config = dict(
    num_hidden_layers=15,
    vocab_size=3269,
    norm='layernorm',
    attn_scale=0.177,
    bias='all',
    init_std_qkv=0.051,
    optimizer='adamw',
    warmup_steps=283,
    decay_fraction=1.0,
)
Each number is 500 + 40 x the weight over its row's rms, rounded and kept within 0 to 999. Layers, rows and columns count from 0. Numbers have three digits each. The size before them is the row's rms in percent of the matrix's.

# layer 5 MLP down (transposed), 384x96, rms 0.147, rows 5-77, columns 0-95
049:506433505479547442472451427481503481530499571543529515430556422572532524510507521501497514474504537534572458531477471556516460542533547441526455467470490511517520492490446427440475546461547522438477483498552522382452473492514524590501500536533511506514549441475490473455571518526486515479
082:466466416549493487454414533434475432536442541492515533470538451498447451509445409537580530498497477446513476490573484545530501509504482491582521519507485573528504556518506506459444504458466515487519478536579468505574558470520402499550548537515493490485506550541519472462544513500490504500
121:535524504487499529565529491542598506475501472457460488524535461432514541564521538474564445489456539422491476530504547539482525558536539503498488553501437510502492439495432567469496475531502520547428484488510465421485513524499506516520423501475550463490515414469475524579441513463474447594
077:522493485485449508461507559564556505447546511507483488481482507492521494518497515496534500519418467546534473565470535480486557602483479513541546494525533470519530521453557512559506449462495485503503512446503514462511519538523502476476414459585474504554534419551464431424388468457444507429
092:524503434441481488515523495504491517471520468538482489534555542500467499478429580464492490470497528528519491504364583485463518419570440568492506509496522510440481536567518509443552533514503527547452468563499520454438488518529448496544568452513545508496471488504484528430412519491548533514
098:494444549553474501490532499434571497590490548438561533522542551566465440502429453478550497483481530472508514450505479420538473533514483477502498460521461561520502524492530532542512502490494516577491472534454517549440479533408420461523550473480458469534491527549562434562514487473539457512
111:486473457535450509488491563481528538532467516461536526498522431501540502466424464559515514493454514381497537469501511471550468529489480479564463429542497385496506524459485551514489468496573526495545488548429466501509485551501440510561551523482499506453491520551554439503596481522522475569
079:502511541460579494585505464520525496587445483492482427481489534427522467469439505535550421567519526569473505523513541476492544468495439499495547482519452469490561533553528522456594427529522545436471477463499494525528468493488514476473441507533559484534451413493482505484497529475524532430
108:507477525560506521471537558499499526595490524460546499535467579503530481462441512484554482493509513452503538492497488508517466525487449451494519451524424507467497537516465466516520487447533506429478520510432485445448526554595441410517504477554439417566577429496499514475483577527519533491
100:511512484552485504617498480487501518474472487581451398504507518496505520522533445589479445478509507487491568465563516577457450523492511477513526502540463482471551491473508503513410527570472534469517502542524467481526486540490485432497503521366465506493448422480473515512538501561509547533
103:456431537427513542496487512463557475517396547448541462531531544474483444493460559423560533487471543445534483480488546516574534515457584507462486496486442516543507521489575484536477543475519503473450493519501532535438501551506451491501532414510458432466532502523527495486573527529561499465
138:476544513437455512520533533518558461525518470499491543457445507440512476516466617493451522405456515553505438493549462502509506422576462511557465508509510550447458550502505497561508552512559441568574529507511481497566491448481456486466489454512502538571506481518537517465460475430519495482
109:576474469454503510598554472474580511497460434435499521493465515445468560511554542425438536406490478532483426534556523474451497494539485496518421490528581470469501511476505475469559485534451488434510525487538525508496486508496512497543455490443437568509528509519450525496501523475553497569
108:465532488491564533484441511476524487498549509472526468460523437450464445522533475514587493486466480496508520519508550507520508551506460479468438509484556532553540505505461513511514461518483582440475508504521443500478509530457445528517481402496600494458473622494560494450616521484477443528
092:535488590549559453596520511448545476533425449541476523496409473513477525491545526461499489415505521484534510531490472460477520522540510545546529538455437443464488440488542473562495534496430502522479471557469570506467432544428514510456511471529507490553445499502529505474465420530483531503
108:555486390454528502543536553540515469426539549480545548480553522413565521484471468522491554515429428529543508587452437502476496466510527514483544485570469512557544516482508521434444477516478569496503465470514545480435518487500454541460509511474440515483464550502509453516542485491457542468
111:512549486360507559494474454501518505502526538533587473511504544498476557508455479505425428523490419505536490499534435488475491505456475558487419498560496502461564592477557425433475516495546538463496429487528488509569546530554507513542559481506500510499498528519501508476518457528470501468
111:517453464507445490580489487562522496515490529419508503529471437528557458506519512596528517517533548537539433475511530522480430529505479527563472494501428437494501545469525520545535510451362480493530524505518465518494511543523561502481457485499482472564459595488500459507515487425450446521
107:534512398535549442509428474541564507576532488467508486491464507534556523488507511515515541494478490491464540494496439432512461530502503570508512436501472541536458451475430522496507488538513570417539503481548489460516520586482487527506532579550535557547443530530502472475468468444488394518
073:497396520498503500512532515492474566544522509488580486539492553531494487520445524506506509514480528498403514443565467542612567538493539500449514474467446448515484514456505453467439495448483479542532465424430480496480492524519504479502541545396448540462511434524529514489503500501552569533
085:518453495506475509551518555524496466549531455444416551423522506546499415516539628485445505500522521466427463552505544539452537437541522511486559470488459491518491487509518554525553520506477497479438502577520439450487459549496519542511531545496486522502524546477444480528549463459438450469
068:537532535556486544511521487598531539499449373502531488514505499451439512504507435485556526490507534582504518568483528572513499451456533413473547571479488514516558503491521479555529495522469451524452478471522508526544469543433483563447476465495467464486434493514435441498483443521477501476
088:517505546531519504511575421495520453480454538564526414485497517490467482551521503525505512530558539508514511515521485571481413510477530471471462499519400497517561521510456503523502444480409556503477406436492500471526502656480489539418498461503515495463531523501480484477503494477519484529
117:541527504492466519516453515548465492527460493536574540507470513474485490454437489485461476501551506453530563501459503406416541459501452461556561480532511491461571466471436546526517538471555501581541487521476465508447480490522489424485508468542447394545556544522521548494482584506453492522
102:486461469487493497438488538428469519554450557424579474562561565532461420493485470469462511490481502474515532525443474502515481531540528491573538440540484456501465494456491561524517481466567490552464475510441567502471511509480419489519601497526522529561473447547529464481527444477553478532
077:506454500488472495536479378461512471473475542496542503409561516506486468521455471525558504578477509543512529486537462511562552545489581515542456545462530482536464445471536534505474478483515494560542492452549530456510432461424501551512481520448586586511462511503490469457561437498487502498
118:529537506549482493504540514457478519528503446467464517483530558489553553501484453502485530506494430554500476477517461544501532529418483531473535476482584430358514444489538520501448467494480488449471491526514487540534432542586459571426462507499528531473470496538490503474519599553482552482
074:455581443521482484527482571458538431541446499548537467395516528515447509555468470495540527503498492497534461484554483546521575533501495523540418557506430529509480514491507545488417406439506516425486426512500495546467527446450471503538535494509494507491452564528527463536533533498525523487
110:518497547488552461531492491540481483490528444527460536518510470493478484473513510425416519378469582567501446565482545490522540406594507530533500412494522521493477434508483485420484558530502408548521546520523542485442470506500531463521530464503492503505461431495521520495457498521478512483
097:532534605521496557541497546485521481433444539470538524524548427458475544496470467535486526512491484539445515460525489548471566498543502485522513474550527381487535506444518510532400507546449537452521457585549519510516490445506469523456489443546544541505468469493458498456518456443446520511
085:476533476515525515528517503550447511452554521423495580540504436490532521503502487525518465594568530439475532454469524473543528500484523501455478496553463430517491406536485497544474449439521468470590532547492417503448520548539483504542465462550505536420494548449507442540518475507452539510
112:560519441485489530510469509489487457446516521486531466473513456554481542557574509469488453665525492543499497470416502490556559492478528528535532538482431468525564464541554514541441506456540511441543515428475494502534453530501508476488509484544464523444536451556502425474499474487484460494
103:472498451564453464529474563510533490492546535521505545487497515435427551440487478538498473568547510489551472553465507542525530427426544573458466545443540532446481467463474479562478511486437467494396502512503536529464501529485482471479518500541593527501408504487482521557470511511487528568
098:483530353519569477498523504413511415485468585482553507457478486505470514528487450550517521463556533488551502519586527584487433521482479490510455547487467509548493498534432529500460509493460512454459501536580494493470489452496465481575468508486566484432467547506533463511516491511500516478
097:563489482516458510551554492499506466513504492561490537477494498389439477465541484543535525522550530458459506554437506425511502520406474467566500509446573497496549489506507502463470495499469482521523398443477532522550464494497451524464631496566577502505465525533437489502528500503499514516
118:496492575461540468506526515494502502459552480470509387515528504506475544527491504466551509464479515549497562425471494487499543481507457392506477566577530590466488487450455466431521596483570528448459488515518522405476527491516486430543486522517555545439482515478468522506483510481539491517
106:559500512549464497568544406482512499537482525592511485489491464469439492487517532551444496409529497493477408506491546535581523467466539579434478444467499472537501546507502483506541540488462466396485446517485511530477490476497462505531582482551566480483484488468514495538494561511541549548
092:527493508542470527541507552512462514492523536560452543505470544557538495541569470480417497388502491500493505477527473521541485446472503495541524515460522434461648433507468426544456469454534445521522523407463484448519500524524469491538510507536529522474472490474500514504532508460543446570
121:478515573487499476497483461469457460458454502576488579464505555561498521544565548541541543470529542419596473503518544489474482531530413555554522439403467494454475506508453567595472518500465500546488492507474481461537484494471475448508444520498525509456499522504493460461490542514430509504
086:455487488423531505496526522456538461515522538515556441466431571470487443558438505427493504525568518483510550513495504498502456509469550521507567505468491450467470456483460535519469475456514492492501459539492515590531458437555484538546431479515545499579557501506544458438462498569608499500
082:500502526539478546535554546534539500544485475486554478461542441464499477491462484500465470491458510452550485483499447552528514542525475553478495497467453536538438561472426368569531540521459525458449550482508522504549564517495460467551530486503498432487455417522535534557519535450442516429
081:515540491519552510439528482537455496500494437453492519429580423455482531535512534512556456497515520584506482542413558514488531469538483477524464490514520473482521469516499540503522566524437444485552537482541518553478429517463457414538473435553412499465421468517464517495520516578525511484
110:471459507502451524541543515538513525463455489485541561473462497523497518512574523484468485444511496551476497593527488476471567433413524559562521504557521538444577445462501462502495507471368431486591483492498544447507517507465540534514563478499491523524532403485505505516507483475502462501
101:543531546501478448416507580466486465509525409473485543462528484553554496422487516498464499471504526439526475498520537530531494469534442462414494437530525581446566472497517537529582543533481544505480557541478469537468424553487518553484510535501448500529497566530462484478530549476467458459
116:504487507473522522458492508484498482479487494493506456475550500450411509538490513522489604498530474597460463491368435503540506482521614510515496557427452462535520494519518529489555520471480434495441451466491493426545567537474564494551510459525495467563547489507521491494441525489469501497
107:569489513595512486536441501465495516497495452483518516482475519439611473562507449545539550516517464524462521555485564466520448473456523537452473503466519522444460505472440532566492542519425449519519519513513458463567539564468496494468506500538572531500475556518516462485468574417513437479
117:605521477573455521457425421531517508460517456498400487495523416561478479471480504506571566472551537466479497505461548461581465480453477493514472406484481508476557521533468508559491559546471517525574518559502475497474438526518517528479476465493541430488536503517515493493474527506467532495
126:519474612449502515498479520484466476510454531480570552472465464514490472486466500475566555491550500472471396495483512562507502468580484459496417515509491451483493560509490472572460458504455473536461500513505580496526452448481481508523522450548579510534511622509514486524478413503501515530
095:518486422477557477513474480490524498577498470480511491470493420552477512461482486523549504503541481354526528522558452514443493551612494505543521478466517439570416525496500559497451531495502545490460477477522464527508465512517456545498551477513568531436479551538535502497567478487462452485
129:552501558500448483475485533542399510540498588503496473559514503526485519527486457520507521535510466478528467491490495479518428456508417385441538437510500510478468508528525474478506550494511564472519525522511452491505497560607506451467534549524438447514579412516441520536513558495468501487
111:488489477561493505484507551516504519600488566455570471545496559517492467465455483524508484493534494420543519510526481516512452460491410476470510470509446526460499493533455473541516542469484519418461499541482492484483535544561433456529546484574453396540579428492491553476446554530539529494
112:492542469571544477524445510491510518499537512423464463458473461538588491561528542530581529458523520509495554517495486446567493531515568551493488517462491518526495431519441468472497519551431525440499539468543471439552551581464527517448500490484535509497376528521466479510468489449516440479
091:502423414518504506537514540553525524466483538506484581637503466461524499531494422538472424484469468567515448446537509410491512536497501465476497494519528479498490476490507522525536498497426474553511501519531538476546521445443448451538517466527565521516450481533518460415541440521528480525
109:518499427575486450482489470518479475573449534458600515494530577441520462517440488528533489557549453469548553485590551482482533499463489500489469539558486421525525478466448462551598434425488526524486426488457513498516469484500514477506541518491518434489480512539471482491529558513493500540
093:505496514435375501553520487471466534478513539501472469452480502530578532489490472464482541569434463496520437487522548525519492475532442551470455568520467461513532486478439460529570451524522587464509495568469485516434561523539548520470554480539552473495591529515500446484533500466479456498
104:495457562535459447513502559454532489503446513483536507530484600533539445509469538500510496492510578499557508486508432460470495528482505543513432492431413510463537477453390506474514465446580466452515508527447534478531487477512582479547544484555523422477491502498502529514546558504519491570
101:476476453497504488524524512566481477507462541482503462525443557517476476548471466528391402533555529555526558525474453533518487497554499478578545542485558549457457501493477443491490500462412421564495524545521538586569514537450474470454472478479449472524530529504486454524529490511495535449
094:461508528517558447549516497479483503437553444572523442458522505519510532526522423540596523515487489486539470503565429518511463477476481507517440480458506549465493430517442481487492516540601474503461562466479520453562472532474560487549426516497554518476483431459478518520586465524488439514
124:476429450529447516481527598461523540534446539518519532542552515487510426470431506511532489510399496528551550437510489484544547513476449477570530482513505494488491520436524499514529447459466489540496478487455452539519508511441441539558511485459487529545464489594590416504534469474505474530
122:497529411447480541557485538564461510554448521538528515508449511537505427536482520554475483525569503562467463486493508520454429446494487522497508523569476479534474485508505473491529476547564442399480510473487544558557504460479548569501518541436540471453449442501537480523538471494538402517
117:495535547504453521425501482441585522546542498578450560428466481491425450520549545544532520527531578507472434540413495466514519555507506519511557534516459503477477556496480490521516562506511469456480546463467545458505546482454514493459497473537534491444494510483516457426426555555544464472
112:524508501501406497474505461495539521450436548537501476487493463558539508468489506417526416576485466494514544499547519513441426533538456500554527542558513530494562548474522527462551561602427447487534479493509499484568566524492546455432457514536465486442456550478477467513515480515490478500
077:431482443484502541503544554483496520518509530581478482524524524577516518514433543462470509470432505461509525460490457522474469531506483496542566445554492501461522483459446501452513484475558525474538436497397480439466541586421491531566438479514515537569454524515554453497526459470524484568
118:542518494435455459498478544569489523446489521514475499474457410497520524540561525572487522515452590569546471482506484404440555512509466506448476443471503515449516410482525493601497492502506496428500507449528510551483532549526482491485542471504541451547538464503506514566449565464486479521
115:568482497495528517593576446458520500472446443467523543448507454505477545511511492522519514471543502525563426504446470556473554515489526576471487518501416455473581524517487479394483460550423523461533537566484541533552492460496500496535452475559508494488530534503514459477477505452432459517
086:507533501495489433572486504519468456497507423524566550537503542492510428472530473538505491561489569493486453516445587537513501457458542547526516503450554444479486439497524507504510471499493420519534428536496609499440463568473497515477469484573457504584477469508491494525421475503499557460
103:528505524503400402517478453522485534496544445453494589467492454475456497483503464517499450474481470569546449504477526588513461469511464512536548479556498579473541514484495516468447502530528480506444512527551533546446432473451526469472472499625519520496462519500547551499544485441471513543
118:477554483467448510422493553464552527444465480493491459502486435542537457473492531482502508503401566463522428557543483485543548530548476464532596506519467472531512394462469501471498490501498482430515559522483488517493479535515566558545539549473461470552441503514544435532448493546537479516
096:512449540522475501434471546491452494586492586431630481478493554480469434592416552476522447558511463591532519455507447520497492543510500477467512513514515514500504512498553514557457486468491487571507483518461495486482519509467430486502537497520478453552492474512567465475537499520574482509
153:498542512589539421443484544499548487472420428482521514462491522489510461588507441521513489493554527504462494553535482603419479516484473472541565568481479448500472527520498514517507508471442516534458433486521433486448400468528536440494547525534510541466513568484512493470488484477532515540
071:437484523510481522577544480379496526510495511499522505476542504485516463482510534533579517479480449529462526472481474515491559504481499502490561451489387554577502507516606403516543431466434483479473471436508537522551470496485552447505515528501523551525535484528544471490493450498502464571
110:494583510480530471476418499517541513473506527473504534474552413541565463481475487526479474524500552514516520488462489515454464557554471520449516469524584555477501485509425474559534529489509471409493578526492511517491520546471474458531484510519564470515473522462473503600425402467581484478
091:520512412479461496491485563496504452528483554479549454517509467460434495488454427517548470569496536485495483500519518561512404528504497493566473569517483542493584501534552550496499491417493487544582499517501480524593471447453429542551521463525535552553469474522487463438504499454471515462
# layer 5 MLP up, 384x96, rms 0.19, rows 6-77, columns 0-95
109:534551447546482407436461441461514512503447565499496492457522533599465459468494392490504607529477416481495488510534559477498505461468533484556470510457517474495408563514497554516442495509509469514508516543505490466511522517499486501522548534400506427538516527516508492516513525499557531505
114:545515487497531478525460438460469508528515543566474458419530488457508542521538474518511608485518454596438519457483488456539528500443480501476465487550471505521468529515581473491466465626488530459445531490483460536582543457514470561557520508472466473470518492562451481533505518476559521496
096:489551434497551437456501494493524532481474504390547500465505546559482461535490445524522503530486466510527467519551533474551492501455556456487530512454497498464526524479491460562461509505517500536529515566454504513502543521449423428515485574349465458509481475549572453492568534470507498502
101:511511474524541495496519537461525492554503496524504476467538483494386514549498555450541507533441494542477466461549506401504491487508600514461522507567534500470479516518560503483525561500551464502472514449496544556520515451478464398572476526403493437497558462495478559541521544510444457478
100:489535482518574479510465440505548492498484487429526514455516523467493496410464418483502560612455481539505512604555459483573547473484490496511494515504476524536439492532483564460411459477502531482504494491512486521578499467537474507513499520498433473508536500519570496500593535455537578500
094:509564399513560427487512485533476463532487491465525493456533519490494501521433477443581522499464450465510528598576551532500455439500537495451481533507584514528472508519495534533462511450460515548454503507525465478599529465496395509483491535471498551525572549524520483452520493487543530522
095:564511443504594488486455481582471484607475517466507506418507535473460472477503479481501463490486462582444487533542533569487569472497522409506462500539546468464504537516503460490465501579525540491462495430490506541476467482538466466573460508507440479505505492506508492572514608487502534478
126:500547447521519403434495483513512514536418478469468521454552585490464486473472417499518546523494525523460638491529500473460521511427511517538480489546555490526466568501578534435453484507471499544512517514491507426575503472485454494552471498460537500520497494541486482465493582481554509485
107:441526494484565455526479424479515475586503465525527486468464509462475515469449498544461443540457516519478575512532523538491525494520525489480513525548521445516452472517576598428479481471495441545493495407476480505608479496550454541517494540496517479468538515528514468500593606480516502482
097:523530399503594478511459486483445492536473538506484544434534522529454468485475444492477526505470509525537476507549559507557514482587451481493549475474464534531459447491466527494451471444480549468496513489504521461547564435524478463549467571475476441548582451517555516479567544544530553445
122:448566537474501464448488494537511515495519448445554502469492590492545472555452513483521511516434446533536461600556537519505505504460515486488496493452541440471537479549507543452401504567505468506576515537519476546515550492417438533479486565455526512526491468525500430510567547473510450491
097:486603546474470454485520513574455471489478478444613468513484532491541501504446513483513467479465464546526498512497537597539521458513467510443504529424507471496513505500484596487411494535484490571527492511458423517509527546472491498436464559521528494516424559513454479458583481525500519494
088:559527520514516460373563505512425493492429458486532537523492551545448510452504462505495491474484434490510421480479521555434491396469482461547567503494516527489472491474515449566529454462504486572562519492469521545505572510477490505445522535511485444520544448503509530497446455486479549556
093:510499443532462499447438449489493534456491542468465585510538581524472500461525492492520537602498418465437448530516565481556533485473489483550487467502618458559484534493532430528479522489543523446568538481552441457541532521523555484575486525491505474487553496522485493524463505481479465482
105:543521533556542493491462495541505520487519554453446513454495584529506467493413478514504510491460422541471488505501557512571470479453521433454600460420486552540516517567519454429541458537496516441509445453484526508493556472487498470524501578424497555473484482498543493485589524496482521478
106:447541514529512493536504532538493454472399486563490487500576551534489500440508479456467458527507506495431472456530606539578556473491518470494506515466491532474490499455524502572477515440586463573556490491450505436541486441490527461495470518440516420528505476520522524458490471545554573511
119:519504517495514453439494470481426509546475599563556546483572512496460469560554443442573556500476453482453486472502422507468571481498486465557452435506508528427443521489565540493476517557538501501487488454551515554470512469471498578516566492430458524504486488513497489537545514542517524465
103:556547425571579444479448493540476491523452416522451543482567485542491544508423485451430502537503475481463514495517533466483483500460457462542454530494573519526442479485504533527551464461520486486538475472465461457498493545590505488499548555451502450439583525553483460463549481498537508530
092:618535371520529452480500475467502543525453504500461496442584512471441528465524535508489528510490532512474529496521459414493443479515508442523515457565514490467533517485510545497469499477460515519490556548466515518539477518513413489560481527483450439595486468541545491524488557519586492511
100:458507525526493484461527464453540506516487507499532415503509559520490398414465457504555497531445428536453470515592469556478619475508478514475517493479488504496522510530498526500460515581564524530566549503524437456474491548471508539542494495491463482594542525486531523521517472420552491493
076:539607481502523514423508524465500522508414534486555477505582557507472461532469445539591443458487509496477546469481415566514494412465509518500542503478521536507466497478503506593519557483476477555490484465471453522496496506487434454556434515490444550497477496569469441515511482462518521530
093:533528460514498459464449507510562520474502545499450553492539498517472504458499535528570480557493414525553429498452513442441526468500554529546530613517628483463490508469467502542566472426493497537482530517460456488560476478572497426499466494474500445525573488505487528542492479486490492528
116:442541510466533489494496478511492498466439500424464567488522627504439511498505519466516430568500409499460536510571527579518544469455487471556436534451611550513509551505569515478516505511497498500505447422501420500551505555457496523488511532507528461504504495502443477489527511535504496503
087:570562437507571463446468501504469474516482477468517522465579488515465493534527434432517548519493470550453528546494554398517464463513443475473506494463578521521456473502558568636473536513519561537485521472516506480523519490513439446516504529439508518483555524523520523485575504523511492470
100:431553501476510450478495456516469515526415575501491527464543549527425449523472434466580544517494522538488586538553448471519577477505525507548469493485555542472443535486537502412432564499439489546499519475510499440523438461473487521548458445478510469557529503497515503484534573502513518489
110:559495545498505492489533513482484507533529485466502488466503572499428439435540473528560500546454421563429470542544587472496496442467566478554507488571498470508520470501504543512481514534456525483539493477525487517512519496603480498601576437463529505483492509525467507412467470443452486557
101:507551416537540448491454498516455503532407548545491481432520544540442456505519371480503570468480458504516534530586523517528571466504527498520474518525503461443455551504521500515389559499498492530470480495498459484496551506493475493530535521438499454544526556534505504536553542455512524455
108:476547527534555426512516541558482468494486450538541472510511490525523425474444519534520489469467534552503570416469543533569589435580556507473473460513496464521472524553522515493492543514535454581512539524452448514498493510455471494473399473502497474489424567512497526536564526534518490455
094:499512446548538464486473406503508499555541500474504489480511506469480506429449535473405452466518517471522486551519487504446505507558538509465524544539551470472435497555505522503505501449525435500473516504454456563524500491455434525481428588535481506556535524539526480601508620453518541487
094:494514498460498440525510499509499482588428413431516525504498514463423516519496473508496491521448535521479484537607546440464501430537546403503511540524518459540537496529506544547497585531501516524466505539509538453497479511423431427508468509502463470542526458539491555486559564543484456489
109:507514490455544471505429464442509489520487486440475612484526551490448498488521528464504539571460411519498463526520501476496588463547534476494534509478483486529512430517491523459518452470474484499584573425521558533540513472486475490509517492481421483528548459561511507482602542564536512438
098:527585440483474493441489467531506483513443567485491473482545478518464533474451477549528479521472556490538479562585462524534451479560471462500505439492529519501502444542482548487490567496495580524572446449576459497473515534505428589467513483443528567464506494569516454479506527452475538545
109:510560430539555413469474488499459511508424544482486500432556519601418489526523429531485557503487523505486539506578551508518484463484534449528529533520510477498421551505517533546420514492539513508499497542477486441489533494513490469529515506367535472514514462549513479532556564493503512525
103:538556486606551458418498467500445488463496520513519476464529514515532490488444443557516525494452521524545508553471447569498531509435549502518519522456441566454403491519467466468536476442416512479543455487521424509512526520515492596546507539492474508461524537506466469511497469450541561532
117:455521465565549478521475437466508516573513477422519459470453544501485474440423512443450454511527525479443531573560559494487527531478549528497577539459487493520482495497513471434518488454510495511479549423499511523497424453553385516539450521436511456496561542503507501496550514537519540484
107:488550504537500481495449468537525452526439481514484518481479560432478568414437535458423454502460518495499564502510497540524538510503480513443501581455528515443464530492534489537470498408536472519431504444424515514552517522546517542482467598517498485551519488530516486490595521505566555466
097:511505464472478503480496469484510519472489530544456544463545486540376466523571527504509528501458505547511436480482496441541601497540584524494480519497576501488392473492520574432516547469415472471496519458516516546531534446501519496539472491433455446481565535529529515551502544505514521455
116:501527469532504479401489475494492517453431482548525502481490566528498523458504442499457489507453532465494465631519549469514530506512469520593565466454511518476425487486532496494477557517505560538503448422479476544541451459502405526499489562426493472495540541493527504495512478462521596499
100:543537462548550504483478468515497476528357560548460490495578498492473498500451504439508541470410544552521527524500426545552470462507474514456465511494549534458441507522446490461503472413556499534438497467504487494491535541559485540505570517471463508478473540535433505479514471560505564479
089:471533491531454458427490463474479551591469483473549506447552541479473494447524458517467506547547502536483563508529466423499534493510453495483552523619504452529504572478510480423457483541425542506441434435478466491459484493454452517564520567513461500529517479551530449552486508497506494529
090:574551491526556482496430491564431454523508456487502535498550501481435508516501453437529513466497483528455548504485566489549466449486515478472453496476501495541542509515526547610501559545476499567481519506538451479541497490511462502497365504512495441442486542547456538486534570522535479425
098:415572510477497436485484520575507508494505486512553466506500523497546447457515517519512527453496422522544530481495508546480527477533451545491588514439515513443440528530515523411484446443532466534529538452476515605529500474414543536472494572466528542566463449510472455491521503546489518445
105:513518505531494506535544509447414490528408494528524417506541518472471483439533508567550516488459446478431432551536535498513489397495511503484486546520520555515492560504532513475464466545510440508479534473504422471532460541523498551489511540499447448513614471532450525538453428488531495535
114:512549488517514517513502509491508503577461495507550454499506518394529503536449475439561489494512541562404562474503428494463484471457497484476498532562466523503538611539568456486503492559521561597475500523496519499532465548455476465515518506501391510515463464499446467454461509444512502465
105:552525468563559467453451496538441515527509443543491560463502494512483565475393514454446474529412454445488490488557481534500453488524494437473522504480547506501432492533444573517523435442548435490517493518472446529550537511572493480471469581450541518526535496502526465548499549525494496537
106:509568485496495460525426478449454492513419499520525493470523534551445566436497518534462469511530397537463487439524603501496569463502526488516494544439565544494448512474492501546479470463494520506511503440462499471568549507563507493493439527467518422558528504527511480462511567540566539540
113:557495491543526484502417446499454526526521491484523486471468495494545492483472475496508498492500525501405506491496569469552479450451493439573568390476550559538419542550531515478490532528517503475545439513484401500503551478564491491504496496421526546486590554505529503523582527503476485529
092:536545548569528434427515455535504522488421470561501520519501484562521500517455459536486539474502516505508481512504458430443494452466499455581456501548442509459460545498482466437479442486590480502561460523500493494482472513523487483490599527448462449496565410512518525494509487480476528601
123:436563455498511465408472486504476501520413527466462495471585528587451437499527417511545511536459508517491584474541501496507586496504524509536528482511584485510475504514553512429463527443434548552547446471507463465498517490458482478530510464423494549469477506549488471477509535509494531440
126:491551447497517448406486488513474520542419492499486541464523563519472490482498399540524536510507529504439597464508464495503558506486496526556500489521584526520420560494602532384442503491467484554499483454481457452555455469485485480552449494485526479520490515499500475494473559495534521495
105:557547446509535439418412493552458496557469510541480557488561507524515511561484478449478517478495557475526546501473479454462544497478475421541471478446565490537406478523471614475503468448511494491539447493518430470506487543525514513500555521450518521467494502509529452469517596521544496509
101:515541453527563499498482525516465528578495528501542473480514517445471428451447483509555450488489453525543467503517573473486564458483499480548525536515523528525477561473567488519457513430522539571538531504503369493539482524503436487547514600487437408500531453537531471467502528478473496531
095:509524450530549459530393476541446506545466504562557499454500512501448533502497492505485465518528440592502521506571511519419584480494506484553490563538542475479457548530525482455504515441459499498561463448512499469593515519520517409558545483451464491502541433522469494489551548484528542494
090:579469451537594493476460465476454519505511494493538544462425491471478504526517531537512498434489537516440546462465530505524525478456496440491482447464521539488449556524521529523477583568442430474462515493490502521475427488503466469554431482470520485499478490480539530595541574585528524574
088:490524384488577438488489497502503514513482431522496530404517519466513538515536500527539468461518385534514448536546550536392525464511538497514478550485521525463482544517521485576464491462503473518514577504501459541561550484478489520502484523476496454528601453542492490499507499419546520493
111:505504490525535446461489454503470502514436497481575527461514524451525458498474478459561462527476478497475551522554433557470513500502457493522443483481622523541507514487498567498507497394478577477532557484501420488520479555598464554521498513501482544524563522510435494483477466597529526482
103:467511425505545480456445450556509534506468514524450563498502511548425560474475452486475451628448492516498533442546379519445523498479473463501507517487524495528518546494507500553512525479432503537530484496576511477492469522469503464526445499481525549567517446482557496538438539447483561527
086:553535460516497438488412451503502494468458507514423564446529514506447521521478471488569530582500461573464539531498518444512531454470529492479460496488581502564481542523552464441489493536495551515487490524551494411597493489497465473566460487407525564511527517527523490462528521470507559488
121:490497486559578513463431452436440534531507474505536521453525521507534512501496401503502489546486534552457460528508515533540465509512489503530550441532457586541473493503511459486503483506514530476520537489506506511512537407451446455524468580461450490532576407485590545523556490563527550465
109:493531491486500472532533518515519481513346487435454533475517573482427458503525410446580486462537498512460579528570477519482499494519453539507499501524510509543497567463583473461545555522537545510460507467509514449569524455481496491511504476462487497525469448520456563445507461550482537469
111:549523511602508499470519466419478503469443504470522472486487507509472488454445453466491490511551525546439469538519550533481500484454521473547552487537452539544469567488544429501537486629536474477495508521490464420492494494506504491560456564441476488518592481460519530579480465509569529535
090:513545470517522454476471495565384488498446528433589480457487626499444454453506423538501495479535515515461527505550542533508528445456533423522605500501444521453484452500485519523466521518491522492529463473519435490509540472530517494531453520448501468524533515512476508551526548500552525552
105:510560540489490508426512486581498523516482469492498482478492564461411464427448386523497470527547572542551509587454471461477526512527481498483553535507459485517511506480550483497472516554511549589494483449519523517526409469461469534528436484422466519474519468490519510511458518425522538468
100:571485504586492516492386466424505521526531540515536487447492489489522457421524479473493476542505492492429488507493534522495526490545528427552492455454574503515383581519506474480452527538560506482523517522514405537497521501529486503540567537498469513541510497477575477562470538499538483547
100:432508471545546461509465471475540498479464556581467494454493528532506458391514433549540471540493459542468488509483438541492608498491462495504502474478513492552512523507536490510523463553479547431478475471493432525562530481522549540538435500413494518488552517486493529573469471537526576568
107:496484454505521514535444466483529524549484561487454507444524481508469491385430524361450545532461481485514510587544535489510526504488520501559519554520525498527505475503501519451495521443544512521461566472479485488580484521553464487592488519512485418589537523487478526461510464536519499449
102:517528502527584459461509481483493467491489458492462553467580526563476501492525479483517422505502430470400469526547573516451463449513563496483468521515546532525494484439469459616512541445504499519452547443473495512497534511547502530504536533458509473454568513581476521482507458588481541542
093:433536423514579431493462454523493499491491495497552504439480514499507527442517492511507506599498455541440525587556478506427540468456456499526483538492546453505456496521598536438455473502520511485608518499537453468595460530525491503558492488460504527513562508500513479492521538454517546527
135:488561462552497420481502491499444485492440468583562450502541481481517485527441472538501533476510478507501523561495477521477485461508633486545550523461455554486429541468508494453502474500415449511585454524513475469490558469484492538515560561495474530523525535523489505417467489516532552576
078:528606465543614431548450447527507499526491492522524559437509531493487429481552415456568516510460484574461521445531517439555530456512570483500479476554500520519513499547507493552543534491462504533477512503516477508536486489507457480513483506450482529530486560506505538562563585521518564484
103:489530513501578485528547480577489514507434479407511432458466509538455454394425488586456449474562549551508577526506592451457504521496478507522509549505491487543490545506548479474481505515466482563501484507467517449486416482496472496498455533472483454480548496487495511459488551430467528527
093:632520493549491429422488505559427516508482548519529459454476538534393494479508446568513521539553461542512490529512447465429507476489441467523497507493524493459466554495567543512478504505516504531548514506489433477532506508518512538559499506430466443556524475498471504578499525421529501529